{
  "intermediate_size": 384,
  "hidden_act": "squared_relu",
  "norm": "layernorm",
  "norm_place": "pre",
  "norm_eps": 1e-05,
  "init_std_qkv": 0.033,
  "optimizer": "soap_variant",
  "beta2": 0.98,
  "warmup_steps": 200,
  "schedule": "wsd",
  "max_seq_len": 256,
  "train_tokens": 143600000,
  "max_steps": 6202
}
Each number is 128 + 32 x the weight over its row's rms, rounded and kept within 0 to 255. Layers, rows and columns count from 0. Numbers have three digits each. The size before them is the row's rms in percent of the matrix's.

# layer 4 attention key, 96x96, rms 0.217, rows 0-95, columns 0-95
093:132139098092117070131072068076111089118163111137193100096118156141142113191129137167181128129166105131133138100091154128124151156135132087126198170124125193116119082125151127066077138178146056118131147174188069159131142149156158111144137098164145141088104136099083111115119132181118078136
119:166159096094120117136132100139136055110101167120135088126081170173176153129139065139156139101086096154096106123091087147121088115126122097151176086216161121147138072143138104078079126074195117178129161141151161129168121098148139127156105108161119099115108168143184166133143113190073121136
090:080119127128101160144129130060097139149094119102152123118142151092106164120170078115153125154087092118107143101107173123036162107127125144151092126131132125122190138144140164137126099150154056191106159061090133169165113179156203170193128105049129149102128109161147118131120149120071126124
099:148097147143103104128096107098119122124126111093162133072120146097206114113160148145132135114110150120197106102194158129113124112123191100082114177132139098099195198074110210107116136173143185123135128134155103123134126138162181103104138083157114172078095116182089189177130140121116160131
111:057143130076109145071146108118091094108094180129171104149106137118143104162158089136114134142116073103122110097119131187144129062132149120150166159196131158168123104165139153101071157172184081188123161207124142122159150119124128166117081111140153170088131108146098152139182112169073108117
094:156164112118161144152111110176134104129094137161149108127139139150118155124125172059118131116151100171115084062147088070211151138152071074105142154137097144115107140186181135195116139125105154092057147100145158052144085132109137109111127143106153079166066111093145095125123156077103113123
087:147142086137121086101155097120176118121147096054065138116089079109114144199151139118143107124074130116084127174109108107051181162100107136084064133131181124074146101143146120156094143151150103106158108138093139129094114141143099180144144141154167093110110129155126145133038126194128082091
102:159131094102126114146049114132134137209167145152134098146156061131147136136065148113076130130132152140109108091213104119089162090172142122065167140136084138139109148132100181141151128124149092127131113154177056164106105100114115144115107149159074121152199152113136085126079112166142107187
102:156151131141154150123086168122155126163094116138152129139185076105049137119147166117116127093082127110185178144130123079116131170199121154141077106145162181121103144121158164184114103085143143090118123145071133105122152167098171133091192144066140102113112112105036132093099171144126108096
082:122088156117145107124171143130096166129171102124144132052126029120123122135106104163153124105122109119174152158163114130182126182119064134158088123124134139116085127117095134109171136125083134060165082177150123162079170158098169110086194187116135115156150161149171122109126178156151085170
088:119119095161141176157120165141140145123146157111145141115129098124136175150137144181151086119123142127126126104156048122094065169107124145136111088068170115145099116141141145177140094062117045121122105176115088153168119109139230107204147084104102063118152168119142128108185142111150133132
088:119134171127123169112075136164143136191077104172118127168195109081131111148158167105091094090121123140095146124128152100128155123084156151086090122151155155120122172148144158111108194157113164136104109078104073036139158109166091146045137150100129168122046105138112100144163128116100126114
106:054108136093167124105099080138124079179141138133177181139160150087106116118160106133127144135128128118116087066146132172141205153157189131109122169139141145127162137129175143127114144140190137119064181110134087112098132125140104155096160140112175190066112154140112218133151174106078131142
094:159166076143083112150128048138141127146168173148139160095081176106153193173128121113113170093132189071115077117137163192105145126117137099106096141151138138151127089118143129089098140103145148110098168094118161111125139134193121093149127213131145172115069136111131171186112168135143146072
107:126112141131167124118119106114127120137097136084157047140193218131107102129128115149137089151157115166107062134075183103078159142172187136086144157125156097108138142054158143139104129121149124140128139147173084150181160087155122119106212108115084123149101086123108169079117123163090143157
088:174071118157113137121095101121138161135132119060135116149136165125106130105138072135151134137104096116143148193101092061105128143151142148123180111120154149092085190171173062155104126156056144130044118156117118131187157101091146162173077131140080102097068161156091114144153136166124147146
097:124129175118102139101118109156108125140084155149168156085077104138068165121162110174189125104147183147125155102134158131100129101116117102091074137125064134119158086136124139075078169158112060141169179137090066086194129134124097110138092181086095083135125151129095126202094137165112128118
099:106139163122099125179076153119140127153189130072168111161103151143140037094106126124139087155132135085094133137148096132152152118104191166164168113138100148131113134102148103140153134178085147039162126132144111127092107101181145125151098155213125146048152106140075113108143098118134193129
092:069139112139145158082144098135162145130068121128083150109118121156129068125124111107178106139123112149067139156114155092135187157103131160166153093182104169193174145133074135095172143138168148089133149085142153153163103075148120178150098107110103150083081091096094145133067113178084087079
096:126165135099129159128165118159137127213133200138096158118098175136101110168101116100140141123139052077092146107146129164141135088160126207153149051163142138119125140116104103116095111153136143178118148099155130124194076170136083160191118112184116112142132039138129116093142114117125084139
113:096193131134119164171073193113163161095120163138099122167127117111211100144148101122123112126156169090151120097150103150192100107109180138108101104153134085155115132118151142120149119166119161119073142164101212101147119077114143099078128080095057152140150147156102177181135125163108093097
091:109156167137117080193093136102100154136150144086095130067107095132168142112108156141130115143125106083070124201153110144132061072153125134136159170155158155101123171100140097078147129170178091105053167138147112148112111155172088138105095137157174180134111114199151125162145086141109089169
110:156141123114101138190143099125059133116131139102059107115123125108129183086164128074173079098167159139100178032104131119143109098161092126135161138130153142118103044134099143152152087135132147155087160125122093152128139129088182112104104072159106193107112084160125154178163132077109131140
096:180093072127097137117150128152138097148150130086116137054131104152115099127172145135146122110184112140113162163069137169164066074164083141171166109143120174174079143129109138171086149159108107074158124180146126180140140112099131115100124146051129093122123126115113137072092117034108108115
125:067109084153148069164089210061149094157140137108107104116139159146175169136164111059118134101112103150134113140097118107120112163182128112172138103163185164154133106164071142115126078105155122147159126125135106099133119129163145103129089150052122094113096107115128166071168127124037134145
103:110081155141048121166166070164207077088099138100128116110109144115141123186138156130107116108125113158090111170169129111100121164113131138130103089087146083082148113131119139147113098089144079074149112130141072197145120119138170137163170059174140113061132187165152089130119125082131145132
106:103120087133138079151165136084131146163136167120167158134133100147108096089109102155138078114131135141084138149099144127119095147003154145170151086193129072086113103145155085131121143106111146134137077136106086096103142101151163160134101138136182124115135124203184142118063200097101123112
101:137164125119163119156138125126114150115121081175102164153115146144100159085115137155117143105155152095148101129137140119139162154113119119116202142166131136088088125053118141134091173216012150157097147124107106132052147159150151124075107108101156093131098101194136161096185100148123131179
102:191110082139073130156162132137169132107161100089166152101134163137121121108191128115112109100139129136152086104148074123113069175173114145159092117103120156130160107119131166147111127088102197102190237153171167163132084132082119088152145088091112117107164081128129087154160140137169115110
090:111164134138058164116111125116081151147124117075124106107089108147139101163077050096117100063157121104097125124151080140172146126137168140133151131184132113121130132157112110154133160156193132127090135095183165134142142070166114100145119082255122176129128113132103170133109136133126168151
090:166158119108129140184109084181134113082147111146169125133152115123144070183109115096096163125102089128091165078062084071071119141169123127136102089109145163121123176108117156106143097116117127149102091145151148161135110143084179121100104127173172113163093193181042151139110129129091092183
105:135159125154142114116167103077108128110162115148104121196169078157171095093126150140150179152106174104130116165123121118145098172096132134104089147113055066168102117195145113174119165084100148167154136117124129190149098128160074145179103069068129102114096132126122147154156088101066105180
088:148155148104155045137068151155056141123142130080174089159175101155169171182131151129142109118057120110106072094142113110101097077163154170137148106156109139098074167095115119091134116100122136154163094123170116105198114121156123127102166155185185153091123060127130134162146118140129123108
075:138100095118124160162126157087079090121049151170153137131084141090167179137115089121116140102107134127116155095098161109144091092139107093073087110189139108129203139133120151090148032131137125166097142133135133118144151148083150142120096108091174119124066176206072140105167111094117129156
103:140118043118081117089093134095147075188140162161080084156070135143129117086056164147109096132110154109109140055110191198110078098133104113106094117151149145072152137173166108135171108127095136193136167104164165108109146143138132144131082140119110148112123134138115138084137072107090120142
101:156093139094124111156097190080106138162085128111135117163098145121104182142138115117127107098110146113191139069130162161166099090153184074109125149076134170102164117092154156144110174142204139124089198132095147137109129147122110130082124094140114156114126203106057172129121130058078152129
096:147141101110162137153115124094109098136114088108147111115134149128176077150181096141165144125150101126176164146070154080111126114088131142127094167128163132104115101137097113179177076137136112159124079109159119154081112090082219133166122130180130192075163213135149145142110190069098119117
112:100122112109152105118124109111133151196170105135089126098097097137179176104093178124191130097154103133074116192172174147122075154155133162159141153112133173070095058136129140110115107163156102154096128172143136131123152089212092102154164145232135128113122097166136147149109138126127094122
107:122106122098111101105084162075127161117147152129087125117129081103066179134129122126127085102037147099152142171101101128114095128218117121132130110149155108202162109127093137206181107103141185104157133059103155108173084164114134135065131155155099124162167143149163138149126122105115159112
105:126154169171121135132155060130107125074136112101083227105124175144172109117085104140063113127123089098115126101125103118095119082088156176115118167150150105129126136139142183150177109132153189098117101128125132159059131089111125119134158091146158114204145144127111126152142136094198145048
082:129091116147077168181146087136136175122116125147178145114117111143083132142063121124074096158147195102110136092121123212155107112099083060160176134188073141124174151132113115090150104132104178114131105140132105180097128135147166097055139079088172113147128170113097087100143154103108133141
111:143146188142126120111124075105190150146114152170117124137135151115133066085154152126130126124119157154142177082176143130066087130085080129135120095130189154101163095126186168139130162107121145057118145132065088155126161160119166091132191100062083185129109138153142187146093115165161104104
075:229122102133111086047084114151145071099118120111078102134155135144151147114184133099140106110156100152176099167132090139139166109110078133168122089111094114150118142176099146136142163139081149091162083124130114111051176072122155104159158190098103142147143132113190114083113158125127132162
109:218151105117124152125112111117124156130181156126076134116106119142139111087092145123127139120086169089124119165129171176091089119105095081120122091117119135122181150137135168138180164160060148103128086105145214124139119115130109115170127123106154109182179134088184074134132040093133063119
104:147162081154145110174103114137178165051081203113117079154130125150133133130122104118130171133148196125125142106118083070108110130154068101145126093125135157093154083147163155200153116147130143132140092170111151102116089046104152115182072118106098142202150089140168105144140113137144095131
085:135153145123148158141164159079167150142078143130075140096097098151155090085146140103188126123170157146102094101153147144054152142146098155157135084076160124104186127140166148146098129090056138150138130127049119094088083107088169167152129118134134117160109086195207118122104128140158133078
096:161169099111102145094206091205110138091112135155121151100103044081149080149155174156106142095100165142146085120075126124105146154129078109141133179175126138098148148122167186089120181132072115178086162143128140096140085122079154078145135134083150101149114097119114125127082141124117180124
112:049079095151124067128180104045039113119127086121111109140105152130129114123130105121126115120158143104140163119156147125110168185127111106094105134078138080105126163134160123123123096167138084119124163156136055124118147117081223155173171075155124144181155124131142105162161138146109147162
101:121111138126127231163129104150098091060111077160132148145133145097131102092088068094086128124169124143082194124167126094129133157147063171154133145066109106225114135107129144064072134137151090174112159142149098142168104125082145162126100148121115167145118128109129098107091144145107128119
111:122179157134123131099085122114076096128122137143127108087121136106182150144087154088133154076008115176155193184157123119137105085211129136129099101151150114147138162149161123101143088102174161067184114163117100126128131098142101151100130138177188114132125153125116148153141072120141084153
102:140170122099134164110108149141105100073098109137146118156082131132158119105133028215120114130096154105108127136093144088054133136115121129137076076098118170108138140164130178148120130080088190154126163094092157121221153131103097094129113126119131164102166150163184098161110085096151127103
086:191118140126112129125136118146138100093112122133111110130147154111140108134143143170133085159135113134121099132093103135176123099157098108098101115144120117064211166152099061112127090132058110187174095117171129132150018076140079139132115071172156129096087100145135088138081067184137133122
095:152108141092080119136148156107126148117108132088087172141133127112111095138183158106116160099124181142042190184080133110138131135108067121124110150145062099174144152160179071108131120099108103138106138058107151119177099178158077118111109148175160096108113127169088063128178119102153161116
080:135081147063187143131090109136104115068146154121142112121095119133155129084121113096135129153131100160099147160103122117118151133175122184156110114104163189097043138198131134135187113173054125125066143129144140128187141133146132157127131172182137125104128068104035146167106148144144143156
110:083116162113174197146169178144158155077086098161172070120174150144116139142174069128096123099097148132137097040107094071136120119137152074140136154101118128146118190068115148122070129114156092144060147096166141095110109105060138123157103126133134092114135090137104133169115139150168140138
096:136114149089135119116119112058055113153130122161151141142150100110171150092154167115133124092144127132112153142110195134197178089166135147106183160130121100050135168125107139160055078136146117150090133169104050136129097104147127103086132069162132107137146134118137172137132177057163146084
097:109136090099181125157156102125113124131114159115142102115069204135175137160115091099098158089140084127170152134082144139187077162109142096124115115107127168158201077142099172122141122143135106104106137101108092105062136131188148105122094049095101126193109181088079178162150107131106131139
097:165131123109069164097080131139118089127159097118072133126061104140145102156149082120105163129053135092159139189179176156112057125122072074137085146079149117128177175145104118127140139111104160120129102139139164114106136080195152167172131130140117091113103120186136071099125178116116117168
092:130159114110141125116112128146066057135071093099133063090109155150168143140094146124162135164178092156131116130103136147137186088150161171098221151097111160151099072089121126143196143186147113133053109141146091161053122139169159162134118124117113136122104170165102132136147127137133088152
092:117100103111089113158124147141140150126104104139098113156115097055125143144174145090105132164136110093113089179134140056115130149121112184102109038068090126146118096134134148137131125142131116103132159168135139168122102203126148091102225054116150149126195094115136132113115132207109118081
097:113119099108100165175134121188172147204146135074195122162160163123106121171107108163115131124128138192107158136120085182136078132088157149147168136101119146126118077105096091124092102093165084151055141152155076155120103148151150121130127063177117114111188087150160107120083094112152139174
107:189122114164099121148129083151197124134173090090146128119133168081131140037118166172119110154122112120151066133165083101100159162125127164162216115117159144119124125103124155152152150118101137071163085158152153114135091152160144100189186195150157111090106129140150125174118099086144104104
097:067097139137127123110151169124130132127116115133146109127123114143169151095152119102127150073145125153145092152064153171111093138097162072130096180172185168129139107090141135186100114139197111181138173165133119117157075165120174194156157217105147119136149104097156111100118162083117208127
100:173174141143127097143092135138129095148160140079164092202113104114148113123122083139137143089130116111065130083122160126095125133157125194089139137126117116089097127118126047125179136108107164203067129171216129161188130143111109180122130151214126155122114128122115139171099119084098145125
095:189114134222143098131112136128074121082140159163114106201118128118118119075121165098131166093163133171121132115150093066120101152155096110108094170151160133129189085142092166143086124104142121144188104122107085092165154157093099061173132083147130095169132133190157107162120095158132111101
087:144123139156112073146129064103180065216146109114141196069108173094108124145100119141149133094150117138134192113067136165111149101103167076130103142135172126168135129157144163132172089160065116117055170136133112149101136159179162112122163149100109104122130149078102155113089120094125164150
105:126087177135102108113120122205137135114110093115161169159139090106110073143084084043131118104086096097158069138205135177122178110143106170141104115195123117098146104119138134090180133142136116184086115113116096086112114125094130159073137110083081124082122081096095158090147137162143152124
107:085087121052106103114157166081129135172083075097122139106084109084142109080143126112133136142071088104151059174124106132119151099176187176169112100200138124163077105125204159092162064128122169155136130093148154146128104169093123168124128114095116135137141131127128150187133112128103139164
096:122120133082134132084156128126122207043117204158093064153158148177101132134144132175138124119172107102094101101132137110205081130072054139144110129124114144177122117117109084193118116136092109080139109179069139163107132101123133147133110190120101119171082135116142113111142117154117109088
104:114149066134202131144106106141153154069171178207153135127154124143142135119128123129116113078142078134163115088165139228172111156100080194160116110121193187098167113122092149174075127147161114114160151152147100131127070152152125117113115145148107143119136141113148128128089128105144052125
104:142128148164132096144090077110075141121117089163096161193129160160152156122189102128149122110160155152152118134167137094150141162108109086133115087179184187102107171148110103088119101154118152101169129096114108117125090158172095115111140152084154117099114218105065100100083130104075116207
109:115135111146193150120135101126100163144117149089134104180092115113129143131162075082126151136141085095138124118196125161099116153139114100155121087151103115188047188073144101133176141137138127158106100106122102149081132088137118131174152167155093158130172161131115149198093136076200073192
089:161129139087080132126190152159165114100139114157149125116100209072140136147108031119176115140149110157136172184116130131125096146113146149131109144081112116147089150183178116159095137129109116080151151079181165135119098113149123157078099086170134177104109133122157177139179168167121059130
092:156071117104119009087135115219120170124148113119097139106121183078155093120088104101167110100101106149153112126167132116137113145084132122181097139152096098135088118120153091120050169165147092123130131119174164124135101107168145185174102124092139138193143164158112148137152127149125101148
096:130120145110158115148168135124155135133118114116101087142049146111142135115080152113119113159063112149129138084110171109168153117087221136169140107144090143145129077074085129115107110132102192175129134119106180102166143139090118115162186034124154104100132127168182179105174118116092161169
100:122099150150156135058120133138129131156099162076131114144120137117124053152159088190152135149098107139127109117141123169145112128130098141080124164122115071154116160089106090092119126098122131114099110043145160148080089111142066112089070177122159178113046173177096171153132149126107073080
131:134134098133112132117158098141138104212102086084165157099092164057155100115135105131139140127071099133155166085109130211144144061075155158179087168141119152155116122061191118127146097155126130088105151088175136132128100096128124135112102105102145151068099131138112166118144135115107167209
101:098099113122116137126155163159115180092099108152137115124104069128169130103209143149142139148119131111162205162086176077188122146127103135117098094064211125057087171157171128112072105112111115077151119175110072130097130113096153117143136116122156148176100089178132130129140145132137117082
101:060157113108049125164129205118135137131132145062152157107128121118135133144119087155116108139129145089027147129105160169170192107139127105133121151136137104047122098061131154085120144168100117121090160137079161100156107098125084151124137124175140105159108167106166133140183183152139102121
103:152158169145133131173060159161111162107113131118108123133094194111114145133127119129081183098144101169091165147141134152109063157130155120116098082134133100098172115132158097123095109087193145095147089124150169109079148154090143199093122188124198129091113149156176078173138114144108087067
098:111105117167176115153106097150154118156112115069078110102129022154079110136127161070141103122131123123123092114131163129135077129206094099161109122120162128125124129110157182121156153099087149073092079142176144103128085169171156125166117160137146157078101096089047143135142127141157137182
102:059110161128119133098140146133118129137120166096140152069079148127003129156114132183092168127058146157178138154085173147120096147163131149069132137108101164129119170158125191135122115127146091089164121084090074088190131122113083150126171133136131124113137138133104148103142098089085117162
117:151197122124185135104120097183151130133171107131110169063128176076169180142071132144099145129102123071161172043132104095138169112127166123149167093095157082113106157116168128133139112119144166166115106115098160137178133200102124145110135151129187142149090111127095155112104120123090059160
092:096134156052082098166157114108129138124110149092115113129131184118068149127177148068134183136126127097121185107118121119134110049083126066171184069122140109110121169134095102098133082099136124128157095141189092130134201109126157073159125109086170140152144167107152117111089167130165092128
113:103121153115153107164101191146146083120141166145151102162170133169133140093113133090145148124148114093126129126113135113106085081143089082087097149109197105168128083159174119153134081115148127174171134161079116163195060090140159160108114123146111092218141149137080125126155069163097120193
110:156163123124070101129102144152133216106114043124113134147140106164151099087119129176108138143129153116071099112120134174159111122129083126107140106169132106165152089148084166165191097043126094133171109146132090122118121089135145067107043158156124153142139114170148179140099143119097155177
105:135111079120194092155051081156125117103110069096097161154087087159116095164089137109124148168099121091174193062201131151121139115141158148079137169139112121164125124164124156145036122146125148099141120119160126130142123109149167114153128095082128073201143133132152123116139110086114084148
098:146163165102125175109166120217142126107094152147135119118139147108142137139143130148169093110079163079153094153136113067135135147149116091113058159124134149084137123177127187121101110154112142147170112137110147136146127062090199076071127164122078125107043125133154130142101120151142051180
101:135095069053163102149143139172141125135180099140205140137117132133155134088131144181133159162134189147150113109131131137149095135068146122093080071134104164107099113172021128156121120153161123110118096147144182142123130141117117118112159126157144100176118217120129181146146081181109149140
101:134080136080111102122144155144122077159148103120172103178121142139134169146112077072141123126092155170132123186127128142171123066088110099155123126067111142158160171140072099151095187104098148116178145082096104135081157171154131160139079121122181167130073108140105122166146082127143038110
102:146136150091142114158124111089174097163141156163100174130125100132082136153100156118117165094096097165159133228194136160123205144113196124161067131107119193086099136110124140122111153099125078133148195140151147113143076130088148129093117083124116136183088154136129158124102147122070166096
102:185132126120142146122171152108144170111138153146149089122173143162128127120104141055123167131143151078057088153127165139129185182137136127097068108099092076157150119121157159129165113165127160072151124134078124111122125157023159110117132126106137156134086175088154121104131127215069140110
096:180132131115103102098151134144064142082183135103120129108112101084119108151124112150099155117144167143139148161129081152163103119101099121087111145134150225098124184040153096130095145096116148153142158078145161097107126116134141068127129089211113134075156133119128188185098106172150179103
103:140152087107120149128141104122117146165098123133128030116102142117112127097141088155072143152117163119158131104157163068166112125127170121172169120074141103110093093203092113102183143094195159171152165149100118131141154124174110086081070156080160125100053167105142110116183154144124123139
098:138138131105047100147142112151132151163158153127143139168153086108165159135149127098136060161077186115134098082139061182133079150128152109075159082121121113125080057073109130116107094085153184111099073133139118139157139147150147119218120108101153120122184149093115144106092092135158144123
110:138151094128087155144124064100078130143067154106102094143058125124099121104146130170130120109194138102076188173175156122136141128115159159124142145145118169124115082131102151179086161102136112120111039146078134104116069114113192143142162118103129120112090096112133084039135101149129129177